Weights of a small GPT-style language model, trained from scratch on English Wikipedia: normalized queries and keys, 83M tokens.
Each number is 200 + 30 x the weight over its row's rms, rounded and kept within 0 to 999. Layers, rows and columns count from 0. The size before them is the row's rms in percent of the matrix's.

# gate: layer 4 MLP gate, 256x96, rms 0.0786, rows 92-115, columns 0-95
# up: layer 4 MLP up, 256x96, rms 0.0797, rows 92-115, columns 0-95
# down: layer 4 MLP down (transposed), 256x96, rms 0.069, rows 92-115, columns 0-95
gate92,097,157,227,218,235,224,159,213,165,218,219,184,223,148,199,191,222,250,215,213,165,120,228,229,222,203,227,266,267,231,220,218,232,191,274,214,180,159,223,207,185,177,150,206,160,227,168,173,198,223,237,209,195,230,253,196,235,215,208,180,189,240,232,207,221,224,174,168,215,201,232,160,230,194,162,226,171,192,215,221,184,205,218,171,202,181,252,226,240,162,193,211,245,216,186,178,237
up92,103,198,115,269,200,229,176,209,258,205,225,208,226,205,186,226,184,160,223,212,194,225,165,215,169,230,171,121,129,173,198,162,126,232,191,219,219,207,160,195,215,189,202,219,245,245,188,230,152,182,161,163,192,246,210,205,178,223,170,236,206,210,191,204,189,209,216,232,188,195,194,217,179,193,209,184,164,187,198,205,233,150,203,219,134,236,145,202,181,171,187,228,174,205,199,194,173
down92,113,152,207,203,217,216,162,204,197,192,177,239,231,157,195,216,236,202,172,189,230,206,154,220,173,189,220,242,141,210,222,175,230,198,208,239,201,169,182,199,167,234,180,232,243,238,199,228,142,224,178,244,264,241,163,210,230,181,190,232,182,158,235,231,129,238,207,177,160,178,193,213,238,220,160,226,197,218,241,183,212,178,194,278,237,183,191,212,172,177,187,193,179,229,183,156,155
gate93,102,232,203,215,221,221,192,183,221,180,199,186,218,163,146,172,189,183,220,181,251,218,198,211,195,254,187,169,152,217,143,170,205,238,230,200,244,155,155,207,185,153,183,165,183,208,199,218,145,241,213,124,204,197,196,206,261,246,239,247,188,220,224,209,204,232,174,238,223,219,178,198,204,100,201,192,175,181,218,203,180,186,200,236,177,185,229,194,214,214,236,215,184,241,191,131,196
up93,095,166,229,263,229,196,223,207,220,151,179,218,192,146,155,191,180,214,232,190,259,224,184,228,186,253,221,234,218,201,147,132,190,210,205,187,211,156,167,220,194,192,160,163,215,224,202,183,200,221,200,167,184,247,213,179,244,236,211,238,202,229,196,225,157,209,197,245,230,222,165,209,185,154,187,210,176,162,215,174,187,220,198,241,150,174,262,189,237,174,210,209,199,177,186,159,276
down93,099,182,204,195,221,254,190,197,209,208,186,240,219,237,135,210,182,205,184,204,174,217,209,221,147,167,244,174,271,184,175,153,206,202,200,211,242,190,210,208,193,195,197,210,196,195,186,225,207,233,192,208,170,233,175,182,147,185,169,129,204,251,174,227,186,140,223,195,161,255,183,228,154,254,186,189,217,176,190,169,204,216,217,126,199,244,198,188,161,193,175,223,190,213,193,183,294
gate94,102,188,232,219,218,199,173,225,220,200,236,191,233,227,206,178,215,181,152,127,136,202,248,222,244,191,211,194,154,174,222,213,177,251,224,230,193,161,180,212,190,150,133,185,211,195,187,222,156,203,178,177,155,158,217,178,254,208,198,226,182,234,233,175,236,217,210,207,240,200,212,194,213,203,166,203,220,210,199,174,230,178,195,177,253,237,283,253,231,252,207,208,240,196,223,187,169
up94,111,150,228,198,229,245,189,227,201,259,204,210,170,242,170,209,190,183,189,176,190,197,214,206,202,170,220,159,162,193,191,233,136,214,184,248,181,180,173,157,150,173,203,154,252,215,198,192,174,203,198,219,230,170,255,189,223,185,170,228,179,209,238,199,226,204,189,202,224,165,201,189,256,228,215,261,179,224,177,206,266,156,183,200,209,209,245,202,260,210,191,181,234,181,247,279,168
down94,092,179,244,183,226,219,240,241,176,215,218,190,211,219,225,175,197,225,189,221,213,191,198,174,184,203,159,202,191,190,209,160,216,224,215,193,171,228,195,159,267,134,250,232,223,248,232,165,196,220,193,165,195,202,170,163,286,251,211,172,280,199,201,182,212,230,196,204,232,246,229,212,230,176,242,192,219,125,235,198,206,177,242,145,191,179,184,170,188,192,226,213,183,227,176,160,190
gate95,107,194,147,190,259,199,174,242,232,179,244,194,271,136,221,199,239,175,192,214,234,263,166,198,243,154,215,193,174,219,276,171,204,162,267,212,179,175,225,221,195,184,186,209,199,248,185,222,161,225,195,209,208,163,214,215,191,195,226,141,257,174,234,212,216,202,174,221,226,198,191,162,183,226,183,205,237,195,232,160,221,220,221,200,250,223,233,218,234,216,192,171,197,227,208,196,172
up95,102,225,223,168,135,212,180,205,228,217,182,212,238,225,186,212,171,210,202,228,148,204,210,184,186,270,156,206,218,226,161,201,223,246,199,166,220,210,199,154,239,190,211,267,188,228,226,162,187,207,147,212,179,220,199,195,181,203,140,196,162,227,151,237,200,208,245,180,124,245,178,217,221,171,212,215,192,172,194,239,133,204,191,156,203,207,206,215,183,178,215,245,262,184,228,234,222
down95,085,191,180,209,190,227,211,220,199,174,191,214,237,200,193,215,197,233,213,195,201,210,206,198,278,203,187,202,193,187,244,201,140,180,242,233,213,226,195,210,221,122,230,186,213,219,201,184,153,217,202,206,113,172,182,229,185,235,184,121,238,185,185,201,180,158,130,202,253,189,223,191,131,170,187,197,215,220,282,195,176,249,219,193,213,186,204,218,201,165,201,207,191,207,211,147,162
gate96,101,115,196,252,213,219,227,153,204,207,234,202,246,223,250,209,219,218,193,221,190,218,160,187,198,129,225,207,188,194,156,250,195,236,208,213,245,192,201,176,232,162,195,244,188,234,205,193,145,229,210,202,151,166,181,176,189,216,144,173,160,215,226,248,223,226,227,182,207,219,214,167,205,181,169,198,228,232,228,131,225,150,227,219,193,219,201,239,196,225,147,216,162,196,190,168,198
up96,098,195,169,216,168,172,216,175,163,199,172,201,230,281,208,174,232,239,213,183,192,253,167,224,180,214,223,232,147,196,150,200,276,204,195,215,230,164,233,201,157,176,235,198,233,188,192,179,233,187,175,215,170,197,220,166,199,189,217,247,201,242,193,235,202,193,196,215,234,232,186,222,181,184,201,157,152,168,228,187,241,194,241,175,218,199,208,181,220,271,192,261,133,164,222,159,214
down96,097,203,222,196,184,230,190,165,157,192,222,241,217,252,234,264,208,215,218,201,245,183,189,185,207,229,219,238,238,189,170,247,171,170,122,134,199,213,190,265,149,195,196,181,197,166,150,270,210,202,220,181,162,178,188,183,226,193,189,168,177,208,214,174,220,213,214,196,198,148,191,175,216,176,236,189,190,142,266,247,227,226,221,206,203,195,175,230,219,189,139,221,210,177,176,209,194
gate97,099,209,170,216,217,229,270,212,239,164,189,197,215,200,169,191,191,220,205,246,145,224,197,203,226,189,243,214,142,198,165,158,264,257,179,221,233,247,222,177,197,163,173,212,191,237,201,201,182,248,214,150,158,165,194,207,193,214,182,194,196,201,190,237,168,223,192,177,254,199,204,196,176,209,166,195,234,217,147,207,265,210,212,173,189,225,280,183,220,250,185,228,210,154,203,156,173
up97,105,194,253,177,170,188,245,194,232,195,185,200,243,165,131,237,211,203,254,210,206,227,221,254,208,192,118,159,227,220,229,148,205,213,162,229,219,151,163,158,167,234,237,238,206,214,186,167,200,201,146,166,207,199,227,191,228,226,258,207,200,169,234,242,249,203,185,207,181,204,199,206,142,164,202,215,156,187,215,218,178,185,230,174,208,159,204,190,240,211,154,185,191,190,200,189,163
down97,094,203,153,169,224,184,189,172,184,194,163,192,200,178,181,173,196,271,204,183,209,224,208,187,253,184,226,227,239,199,214,204,134,194,164,202,196,220,173,241,191,133,264,254,226,213,202,199,243,210,190,175,157,149,195,181,123,224,180,206,235,181,202,216,206,208,203,206,171,218,241,195,123,195,169,189,220,170,264,170,201,203,209,233,231,214,204,183,201,203,220,219,196,164,196,208,114
gate98,096,206,216,185,206,240,234,181,189,200,205,160,198,270,226,228,243,197,201,174,209,211,173,214,197,182,184,98,202,182,223,238,178,229,215,198,196,183,196,252,180,163,184,207,176,272,233,215,187,214,177,211,172,152,287,209,262,212,172,144,181,204,186,161,163,231,166,217,228,228,174,202,125,237,209,195,185,160,205,197,223,180,242,202,203,177,178,215,187,240,206,200,215,193,186,188,231
up98,102,155,209,200,225,225,239,183,203,195,256,208,190,242,240,200,156,178,147,226,164,199,219,203,196,211,257,197,222,183,160,176,221,234,242,173,215,201,222,220,211,149,193,141,208,203,200,175,272,218,208,188,219,210,206,209,210,167,212,241,198,191,173,180,190,229,230,178,207,201,189,155,313,236,215,218,158,165,165,138,205,179,199,189,190,189,198,212,184,213,172,150,232,203,266,179,216
down98,101,243,259,212,159,178,194,238,182,205,192,198,169,160,207,217,219,147,194,217,203,243,214,204,109,165,144,220,199,229,208,141,200,228,162,194,150,168,241,163,201,252,203,237,149,219,220,224,186,241,172,206,184,221,206,173,224,241,163,176,187,171,206,196,141,189,206,184,214,213,168,226,205,196,180,190,198,242,217,234,207,208,209,138,187,143,166,184,232,227,213,220,162,193,179,230,167
gate99,100,193,217,205,231,197,207,210,186,177,245,221,214,245,193,212,199,251,217,258,247,167,204,233,202,208,244,266,235,192,128,171,172,240,223,186,225,183,202,110,204,120,184,227,214,187,200,151,153,228,195,186,217,227,194,199,228,242,172,181,211,191,213,168,190,215,209,188,161,224,233,146,200,188,181,252,177,216,207,214,147,214,221,165,153,160,177,207,188,175,239,208,215,194,208,223,215
up99,099,179,177,219,140,201,194,196,210,218,196,196,185,165,208,183,234,185,182,181,146,172,198,178,220,191,167,139,206,216,267,253,218,129,238,158,137,202,179,193,258,243,184,224,197,238,238,189,260,239,174,207,194,177,202,166,208,221,211,196,176,179,230,212,213,198,166,215,242,218,191,245,170,213,197,151,250,202,163,216,216,239,211,186,280,217,209,203,242,237,187,218,161,201,199,188,196
down99,123,209,200,203,240,180,213,177,194,222,210,219,213,198,213,196,190,192,189,203,195,214,203,191,203,215,197,229,121,204,254,313,217,206,192,194,187,259,204,181,194,197,201,192,224,223,185,210,184,227,202,199,196,182,170,195,209,211,200,172,221,207,210,215,215,175,184,178,185,88,184,218,250,190,185,208,227,190,211,203,233,191,210,342,186,230,209,194,180,193,202,215,197,191,203,136,154
gate100,111,194,253,218,205,202,247,213,284,126,195,191,262,214,198,251,219,198,226,183,211,210,197,235,226,167,242,183,167,215,213,179,236,218,252,208,195,153,186,229,158,172,208,193,169,192,211,219,172,195,228,213,178,180,223,254,180,204,241,254,191,265,234,217,189,203,179,229,182,253,196,171,194,193,186,198,229,192,215,189,244,242,271,202,217,234,175,153,236,204,196,195,163,222,179,190,170
up100,102,197,193,152,178,166,123,204,181,182,180,190,208,216,207,186,207,161,147,208,208,211,195,191,210,245,221,162,204,231,200,261,136,225,253,209,202,234,236,207,194,225,183,186,216,197,155,233,196,189,194,199,199,218,198,190,253,194,208,194,199,201,145,150,265,226,238,229,255,174,185,164,181,221,219,213,218,255,177,217,197,164,162,180,180,162,197,210,162,253,225,213,236,135,239,177,158
down100,095,160,145,216,202,254,207,147,218,207,216,222,189,220,183,157,171,241,193,228,166,231,175,233,267,196,249,158,176,227,176,146,180,247,150,166,179,180,216,189,224,245,226,207,184,170,199,245,250,187,180,199,197,189,231,188,201,206,211,211,156,194,218,217,186,189,239,213,196,218,162,232,201,145,243,217,217,256,226,251,166,195,235,151,186,200,219,212,197,216,144,224,212,223,201,145,184
gate101,098,189,180,238,170,174,214,209,201,215,210,138,255,182,132,237,224,164,216,230,216,186,187,151,209,222,249,191,203,193,190,208,162,170,203,165,233,176,228,292,169,237,156,182,171,184,219,172,191,185,246,163,222,208,230,200,195,237,216,187,179,321,242,185,195,200,178,206,228,197,197,229,189,205,190,185,200,216,170,216,208,208,158,228,219,233,203,183,172,178,164,168,190,220,196,158,199
up101,101,233,182,214,239,157,174,184,197,223,243,204,236,163,213,220,217,204,209,208,217,203,222,211,194,124,192,116,210,138,206,171,170,207,188,199,204,169,208,182,235,214,180,190,189,205,245,207,174,158,211,202,227,220,196,185,195,215,301,248,177,215,219,153,213,166,195,186,216,221,227,201,174,186,218,166,194,149,170,239,238,209,249,179,254,225,113,177,207,190,212,191,166,187,200,184,232
down101,085,227,253,238,202,209,146,240,202,205,207,200,242,204,172,230,187,143,220,255,217,168,189,174,240,198,184,197,202,206,211,188,218,220,172,226,192,150,170,116,182,195,233,222,221,157,196,210,176,201,205,136,160,183,233,193,277,207,164,208,208,185,234,180,215,231,220,206,261,250,205,192,249,192,204,189,234,214,128,188,165,179,219,165,200,212,172,218,200,241,196,183,198,236,202,208,258
gate102,110,203,203,201,190,232,183,198,207,247,234,193,239,199,212,212,212,213,232,186,164,180,199,184,214,166,187,137,213,254,246,217,203,209,216,251,225,213,171,182,211,188,190,189,247,264,197,187,189,252,181,204,157,185,204,142,191,179,216,150,208,214,179,183,234,216,174,212,204,270,196,185,177,235,186,165,209,236,137,216,150,193,287,172,179,146,179,170,225,229,206,250,173,194,207,144,225
up102,111,181,197,175,195,194,144,234,234,162,191,189,207,221,226,114,210,192,237,247,213,183,234,199,219,232,232,261,230,180,159,222,197,192,197,183,201,195,202,218,257,201,193,217,204,220,232,127,178,154,209,197,201,161,182,222,190,195,221,221,202,210,184,182,173,177,233,183,175,161,210,151,248,226,198,245,226,239,152,205,154,228,173,219,229,203,192,250,176,104,185,169,224,207,181,219,189
down102,102,179,206,205,252,231,183,222,218,244,185,200,183,215,194,197,186,199,236,196,193,189,221,197,216,208,218,222,168,174,209,161,159,218,211,181,229,215,219,112,120,215,179,258,238,257,194,214,148,212,215,240,230,231,183,198,233,156,195,185,225,238,158,218,175,191,181,189,166,227,228,181,106,237,185,201,169,153,243,166,196,250,226,193,194,205,195,206,161,204,217,162,211,168,206,164,173
gate103,103,192,181,239,192,233,222,190,192,231,228,192,219,170,188,237,232,218,204,197,216,208,199,230,220,167,174,130,198,274,248,161,156,272,205,225,179,165,189,165,174,185,197,191,165,252,221,203,160,233,188,240,164,213,207,176,234,214,209,141,152,217,206,148,217,160,145,165,212,202,157,211,195,192,173,258,201,211,207,198,264,152,214,192,220,191,151,203,233,208,176,185,213,211,175,177,182
up103,100,148,246,192,179,201,207,182,177,208,224,194,261,209,173,198,202,222,222,192,214,253,228,191,203,140,238,250,174,178,246,236,211,178,223,189,206,154,178,256,203,190,257,228,188,189,157,187,192,183,255,166,238,196,248,196,226,214,184,241,250,223,184,225,144,227,214,225,193,174,210,245,213,194,209,200,208,190,195,203,173,211,118,203,198,213,204,174,117,201,231,213,159,230,193,201,149
down103,092,208,217,228,203,162,185,106,180,195,191,183,184,240,207,181,195,220,211,213,185,182,215,213,226,184,222,192,185,217,209,217,194,193,234,229,213,164,215,185,197,169,218,236,212,222,220,173,181,222,179,151,216,228,158,150,186,163,237,192,287,174,234,222,152,148,206,201,190,205,230,172,123,147,210,225,206,123,124,204,156,165,196,167,194,191,202,221,169,205,224,220,237,233,220,196,197
gate104,094,195,178,191,197,215,155,254,192,157,133,159,220,200,173,237,208,195,205,155,227,194,183,223,239,220,171,145,174,192,289,199,191,250,197,229,180,215,242,210,140,230,165,188,141,195,248,229,142,192,166,150,199,192,193,198,262,218,175,164,183,174,202,139,225,213,203,190,209,189,206,180,154,194,180,207,197,220,204,209,171,198,221,171,191,170,164,204,196,213,215,150,205,222,206,204,146
up104,092,171,222,142,176,254,180,220,223,225,206,203,168,159,234,168,155,188,156,181,181,231,189,188,181,260,216,186,201,164,201,226,233,236,175,204,235,263,182,192,221,163,205,223,169,264,219,147,216,211,167,171,210,229,174,209,219,200,135,206,178,182,239,231,230,194,210,160,245,240,246,205,214,209,199,195,167,207,179,142,202,168,199,169,172,199,183,205,179,192,181,172,225,186,281,199,157
down104,083,214,197,196,182,162,219,135,197,210,178,230,189,207,202,182,224,164,196,174,192,207,185,227,197,224,168,188,228,200,195,204,234,210,206,195,272,209,181,186,95,249,273,179,222,152,181,192,210,204,224,116,183,256,190,162,198,195,171,190,166,205,230,210,178,212,205,204,233,257,195,141,176,227,189,163,188,251,215,205,201,187,191,203,179,207,213,187,197,236,193,268,204,213,201,219,265
gate105,096,130,177,224,178,225,221,184,221,167,189,167,164,158,230,161,209,219,157,193,199,199,205,210,187,177,198,176,165,218,287,227,242,207,239,183,168,162,187,243,198,208,192,210,216,244,219,190,195,197,226,165,121,176,211,214,180,188,172,139,189,206,229,254,259,199,201,234,165,239,230,205,158,240,179,182,234,241,222,200,180,223,198,174,237,152,202,202,199,213,244,215,171,216,258,207,192
up105,096,174,180,277,189,246,223,226,163,182,173,227,220,257,168,186,192,201,230,237,223,162,184,207,185,217,247,215,239,206,181,201,164,175,208,158,198,195,225,159,147,176,201,155,217,226,183,238,189,199,221,137,233,137,193,262,241,169,150,198,209,180,233,167,241,165,214,197,195,185,202,184,238,194,187,197,184,234,191,162,190,222,175,200,266,188,208,233,199,210,251,221,190,250,219,172,170
down105,093,179,217,186,219,252,237,228,197,200,160,214,169,150,212,172,194,199,192,183,179,202,206,202,175,173,117,208,173,232,225,190,209,222,228,179,196,166,257,148,164,197,196,187,233,189,214,199,149,223,246,133,250,206,189,200,163,206,202,218,171,252,163,187,193,241,152,202,214,247,209,275,143,181,238,181,221,218,222,237,232,196,173,235,163,170,209,227,188,228,214,213,223,174,202,213,150
gate106,092,213,175,227,235,163,225,205,188,207,215,197,161,198,201,197,211,195,238,170,220,196,174,199,227,196,218,256,216,210,145,173,213,232,203,220,203,142,164,168,150,133,188,178,176,172,222,210,195,261,208,242,228,214,218,160,178,242,204,196,205,202,250,230,187,208,201,233,195,264,203,164,247,180,188,159,144,184,228,161,226,181,194,185,139,186,246,264,192,179,137,148,225,212,179,206,206
up106,094,267,245,188,191,223,175,171,194,234,185,200,233,172,204,200,208,196,169,227,194,230,206,202,188,238,230,213,164,232,195,210,154,165,214,212,209,239,193,286,267,246,193,163,180,168,229,223,256,190,176,242,163,181,175,222,226,178,222,281,240,213,182,186,219,227,167,167,206,166,157,202,215,190,185,182,226,219,199,233,219,217,192,203,233,237,161,150,185,192,220,227,154,249,210,199,159
down106,121,200,209,195,173,210,230,189,175,177,194,211,200,173,228,188,208,167,227,222,203,209,196,169,201,171,154,208,119,179,268,261,184,170,173,230,155,200,214,203,187,195,221,222,217,205,262,192,170,205,181,189,239,166,186,189,184,214,203,233,228,196,211,152,177,179,219,201,204,103,224,204,217,201,199,186,197,165,222,200,255,198,160,300,196,186,218,220,194,201,232,205,194,196,198,190,102
gate107,100,173,200,195,239,244,205,221,184,205,189,185,222,238,173,177,193,232,241,233,169,166,159,245,233,198,238,164,211,222,166,242,212,208,230,244,194,193,189,198,143,256,150,259,201,189,220,188,205,212,150,193,233,195,199,257,146,260,232,201,180,223,171,202,198,227,193,174,260,256,226,146,208,179,181,211,223,171,171,213,227,168,219,209,171,223,233,202,191,194,196,189,188,255,134,176,195
up107,107,215,194,158,223,204,167,184,167,219,162,216,184,211,159,188,169,184,239,204,148,167,173,218,174,252,174,173,195,191,186,191,233,163,167,228,142,206,196,171,189,264,224,193,191,188,239,195,185,196,192,193,235,178,204,265,148,215,271,187,202,214,170,218,182,212,219,167,242,200,203,216,218,170,207,207,188,128,165,230,225,106,215,189,209,195,246,216,183,189,189,204,176,252,155,164,164
down107,140,194,185,207,156,184,189,216,204,204,232,186,190,194,195,222,128,199,221,201,190,193,205,220,199,197,238,209,298,195,141,156,212,235,216,208,256,229,176,223,204,238,212,228,216,206,190,197,205,129,173,193,217,198,197,207,193,196,184,205,209,169,188,182,203,234,208,134,194,309,195,201,179,190,197,192,276,190,190,209,236,187,213,105,225,236,219,236,183,212,207,208,192,233,197,224,219
gate108,107,154,179,215,186,172,243,202,202,243,224,168,239,210,203,192,275,242,188,178,148,189,200,219,186,261,190,215,183,199,180,209,245,202,263,172,256,182,180,215,213,175,118,226,219,185,222,163,168,182,193,219,177,216,177,221,234,235,188,173,194,212,169,229,193,199,194,213,195,229,223,144,151,194,102,180,225,219,198,187,206,208,266,233,166,208,221,174,210,210,224,171,228,200,197,188,181
up108,108,185,206,221,180,172,188,202,198,256,184,211,193,249,217,168,205,188,192,181,198,230,237,150,199,262,220,209,161,204,123,235,222,212,177,187,273,211,224,244,169,195,160,207,197,161,222,154,241,230,240,224,246,225,170,209,231,236,203,196,221,182,105,194,203,200,200,194,172,221,234,154,171,215,192,141,206,253,242,168,245,204,190,222,206,165,210,178,200,226,235,177,198,196,197,216,195
down108,095,231,172,174,187,184,206,160,207,179,187,228,207,253,216,191,237,208,201,177,217,172,224,172,223,192,207,165,161,201,264,281,186,220,185,211,176,214,204,232,242,180,146,205,200,132,173,172,194,229,240,192,213,162,177,135,133,126,174,199,243,215,181,239,185,174,191,188,155,161,220,225,209,180,154,199,173,181,206,198,204,182,199,265,195,192,202,130,210,194,221,202,196,183,207,159,197
gate109,098,180,213,242,195,195,160,191,219,143,211,177,218,180,228,164,215,213,267,195,166,207,223,205,242,205,134,174,144,222,224,143,191,185,186,190,177,132,217,180,164,175,154,218,190,145,192,231,195,224,157,170,179,201,182,172,193,203,205,198,185,189,198,212,160,207,226,183,198,170,203,172,134,245,187,232,188,248,210,182,262,251,191,165,177,170,221,204,242,196,168,235,160,192,185,175,146
up109,093,200,175,143,244,194,201,175,175,223,165,185,234,169,236,174,227,255,157,269,259,169,183,214,171,132,171,163,216,184,173,215,226,156,199,194,189,153,211,200,245,223,222,229,195,249,190,212,144,217,161,181,217,167,160,171,190,202,165,203,202,164,212,173,237,186,193,193,144,207,182,176,182,158,195,133,237,183,198,237,205,161,222,224,204,244,178,222,210,181,211,243,180,183,182,222,201
down109,104,180,216,158,206,202,228,142,194,194,207,215,198,183,181,219,226,154,186,225,175,196,177,184,189,226,132,164,176,178,221,179,230,237,238,217,182,227,167,182,249,261,232,223,217,174,181,235,240,206,177,224,196,172,241,226,208,170,245,263,154,171,198,262,166,224,194,188,191,128,202,213,203,197,169,198,180,187,201,216,192,223,210,317,210,202,168,177,174,187,209,230,200,221,215,190,176
gate110,108,218,176,238,184,168,171,162,211,214,202,188,213,184,181,243,234,216,254,192,213,155,248,203,226,194,225,208,239,252,203,227,189,254,263,131,216,233,177,228,160,190,178,179,179,191,192,234,178,186,192,161,184,213,213,161,244,225,168,220,198,239,177,209,242,248,193,204,201,243,167,193,207,163,145,247,222,228,208,170,162,213,250,177,132,200,233,211,192,236,180,223,223,252,178,206,194
up110,092,177,246,134,212,239,224,242,198,191,202,207,167,220,201,154,223,186,176,143,182,189,201,242,221,162,225,146,203,158,252,140,222,220,178,263,193,176,205,182,166,194,233,179,218,228,208,229,250,272,207,193,175,147,189,219,182,203,185,186,207,172,211,214,250,207,197,254,196,177,217,187,233,226,205,187,196,222,178,210,235,223,240,203,228,183,186,185,223,211,204,190,134,195,249,148,157
down110,099,198,223,252,212,189,191,194,205,194,202,249,213,243,194,210,184,248,211,216,183,225,193,202,192,184,280,219,292,219,148,202,159,218,204,195,238,220,198,209,145,195,202,177,187,234,206,219,257,180,228,235,213,161,205,224,221,239,242,238,154,207,131,171,160,193,246,183,155,264,187,196,235,202,176,189,208,144,175,207,169,223,227,142,183,199,205,208,187,213,210,208,207,220,216,235,222
gate111,104,168,153,234,210,221,224,235,228,221,208,180,242,150,172,206,211,182,157,199,216,258,122,191,206,202,239,230,187,223,185,237,283,213,210,187,216,170,214,311,166,195,176,190,200,200,189,187,163,212,184,155,157,192,224,207,228,175,236,174,193,238,210,192,187,190,149,181,243,181,209,169,191,166,194,208,173,167,184,163,185,151,207,184,204,228,230,178,223,194,183,159,166,171,215,221,205
up111,101,141,184,229,191,187,221,225,212,238,193,195,189,176,202,207,191,137,176,135,242,195,170,188,170,164,195,170,220,254,258,242,216,184,194,163,182,272,189,218,193,241,209,162,198,235,225,163,132,181,217,248,181,226,236,170,169,166,200,190,218,221,237,229,203,221,149,183,168,186,227,182,180,215,196,225,191,225,230,205,212,194,224,227,228,163,257,179,196,195,186,262,232,176,220,195,252
down111,091,215,174,174,226,179,204,252,183,189,172,187,213,252,173,207,215,242,186,178,220,211,215,203,212,200,261,220,216,183,166,156,210,215,208,240,199,242,189,240,221,113,169,213,193,161,222,186,230,174,235,147,203,185,191,239,224,167,216,181,247,245,172,247,219,154,196,198,102,198,223,210,191,165,161,206,241,191,198,142,210,191,162,194,231,212,189,199,186,193,188,256,223,187,200,193,255
gate112,099,204,178,200,210,216,128,196,242,238,192,200,300,173,216,192,218,213,212,167,200,217,197,224,276,189,212,218,228,230,210,197,170,145,219,243,197,165,138,165,234,136,145,233,222,232,229,221,164,205,182,225,180,180,211,179,221,233,151,200,174,183,191,221,167,187,231,209,235,191,215,153,215,170,172,214,216,231,169,166,222,195,240,197,224,215,231,229,214,184,208,234,193,248,223,217,174
up112,112,275,255,185,266,168,183,167,195,188,175,203,134,218,174,205,177,210,225,153,208,250,175,178,212,214,228,220,200,199,193,200,231,198,170,189,207,163,224,227,208,216,190,171,212,198,194,267,203,250,203,204,238,169,238,121,201,208,235,162,247,207,195,171,165,161,172,180,203,183,158,216,175,153,194,212,181,188,218,155,215,164,172,172,233,219,192,191,261,195,195,177,182,140,207,230,224
down112,101,185,219,194,197,203,234,174,204,224,193,175,189,236,244,162,176,216,177,220,200,202,176,217,190,200,209,212,158,237,192,199,167,221,220,213,178,180,201,282,204,230,124,215,219,158,221,199,185,218,178,141,240,215,194,194,170,273,220,245,211,215,161,173,199,193,208,215,244,209,158,203,255,187,233,239,188,215,179,148,170,224,212,223,197,195,178,180,250,176,170,158,197,275,173,148,141
gate113,100,188,222,180,229,184,188,170,208,208,177,167,147,233,183,183,216,219,204,231,147,160,176,208,210,174,285,153,188,193,205,194,205,154,180,190,208,188,144,241,200,251,190,230,239,226,178,182,223,221,151,182,162,219,169,246,153,194,181,156,116,280,189,192,186,184,243,180,202,235,213,218,190,222,171,210,219,182,175,202,183,253,178,205,245,218,204,222,193,201,211,214,225,210,233,206,147
up113,100,217,194,187,184,205,130,197,220,199,186,215,175,141,171,135,176,140,190,208,205,148,202,169,216,181,179,183,245,204,130,239,198,187,198,213,210,166,173,188,257,176,184,219,140,188,196,212,154,185,195,214,202,179,183,262,223,202,196,177,149,234,210,181,165,227,246,208,210,198,154,177,198,177,211,198,144,192,189,233,181,257,212,171,181,206,112,212,159,180,221,218,217,203,168,182,218
down113,084,213,194,216,205,217,210,194,178,149,206,191,208,248,155,222,211,258,179,234,201,151,188,189,160,200,247,197,203,216,202,176,230,212,216,216,222,222,208,104,225,185,141,186,202,126,193,201,166,222,224,227,191,232,208,229,228,187,209,217,211,213,178,230,211,168,189,182,226,219,215,204,278,217,189,244,212,143,95,156,221,179,166,169,209,209,194,199,177,210,189,245,211,177,204,219,218
gate114,099,217,157,230,175,186,255,208,206,214,196,199,258,209,218,172,198,212,227,187,193,238,163,160,217,176,194,231,234,196,161,190,216,226,190,210,249,190,170,265,211,147,199,218,195,213,186,218,229,194,189,141,133,203,233,204,185,217,221,244,271,237,227,166,179,214,200,220,189,238,181,134,222,256,171,242,207,224,203,194,228,180,210,216,231,250,201,267,219,238,158,237,221,207,180,167,210
up114,095,194,240,174,199,246,195,240,219,225,221,208,202,184,158,218,177,220,161,163,185,188,189,179,195,192,199,213,235,257,219,241,173,218,217,211,221,214,190,233,202,217,227,203,161,155,185,228,209,176,193,284,208,212,201,191,230,162,188,185,149,234,215,232,200,198,182,221,179,207,213,223,182,143,206,134,251,216,175,155,171,248,170,252,272,182,263,193,199,193,242,154,228,209,181,183,257
down114,089,206,203,265,253,193,222,195,170,203,164,189,197,115,230,220,197,259,183,151,186,240,220,190,204,209,229,173,140,183,227,204,201,174,237,246,189,152,237,217,188,204,190,184,210,175,201,227,138,202,189,234,232,228,210,168,106,229,226,215,204,226,201,199,234,183,207,204,227,188,124,226,209,220,144,191,194,196,223,222,191,212,165,234,176,216,190,214,207,220,166,241,210,201,183,203,149
gate115,108,199,195,235,211,263,200,227,163,200,175,160,233,210,172,181,225,198,204,167,117,215,216,241,205,221,257,217,202,198,179,200,233,201,173,188,289,176,161,286,210,166,164,226,261,167,200,213,217,229,192,194,220,191,223,194,225,197,201,226,212,201,229,176,189,198,229,183,208,207,226,219,150,183,165,187,209,233,235,212,208,205,279,201,197,208,203,212,200,235,200,209,263,217,230,142,178
up115,107,239,247,156,237,211,178,219,237,172,191,173,163,271,223,201,195,191,206,173,195,140,185,223,210,203,182,242,176,155,178,208,271,224,203,169,240,217,193,158,199,155,210,265,232,213,197,210,219,239,225,197,163,219,228,196,199,185,224,213,185,168,182,172,168,204,226,223,225,201,228,211,230,227,195,255,265,231,190,222,168,230,198,219,206,197,141,207,181,207,134,148,196,148,183,233,195
down115,101,172,170,183,182,216,181,184,187,186,186,209,219,272,148,216,178,270,180,239,198,198,184,214,197,154,218,187,227,195,183,196,151,195,202,198,188,214,228,108,207,159,220,223,195,188,213,191,219,184,196,170,196,233,174,264,134,293,207,174,181,174,187,170,224,241,261,193,163,265,198,187,207,223,216,194,220,228,240,207,217,245,231,151,221,202,197,216,174,197,203,225,207,196,208,212,228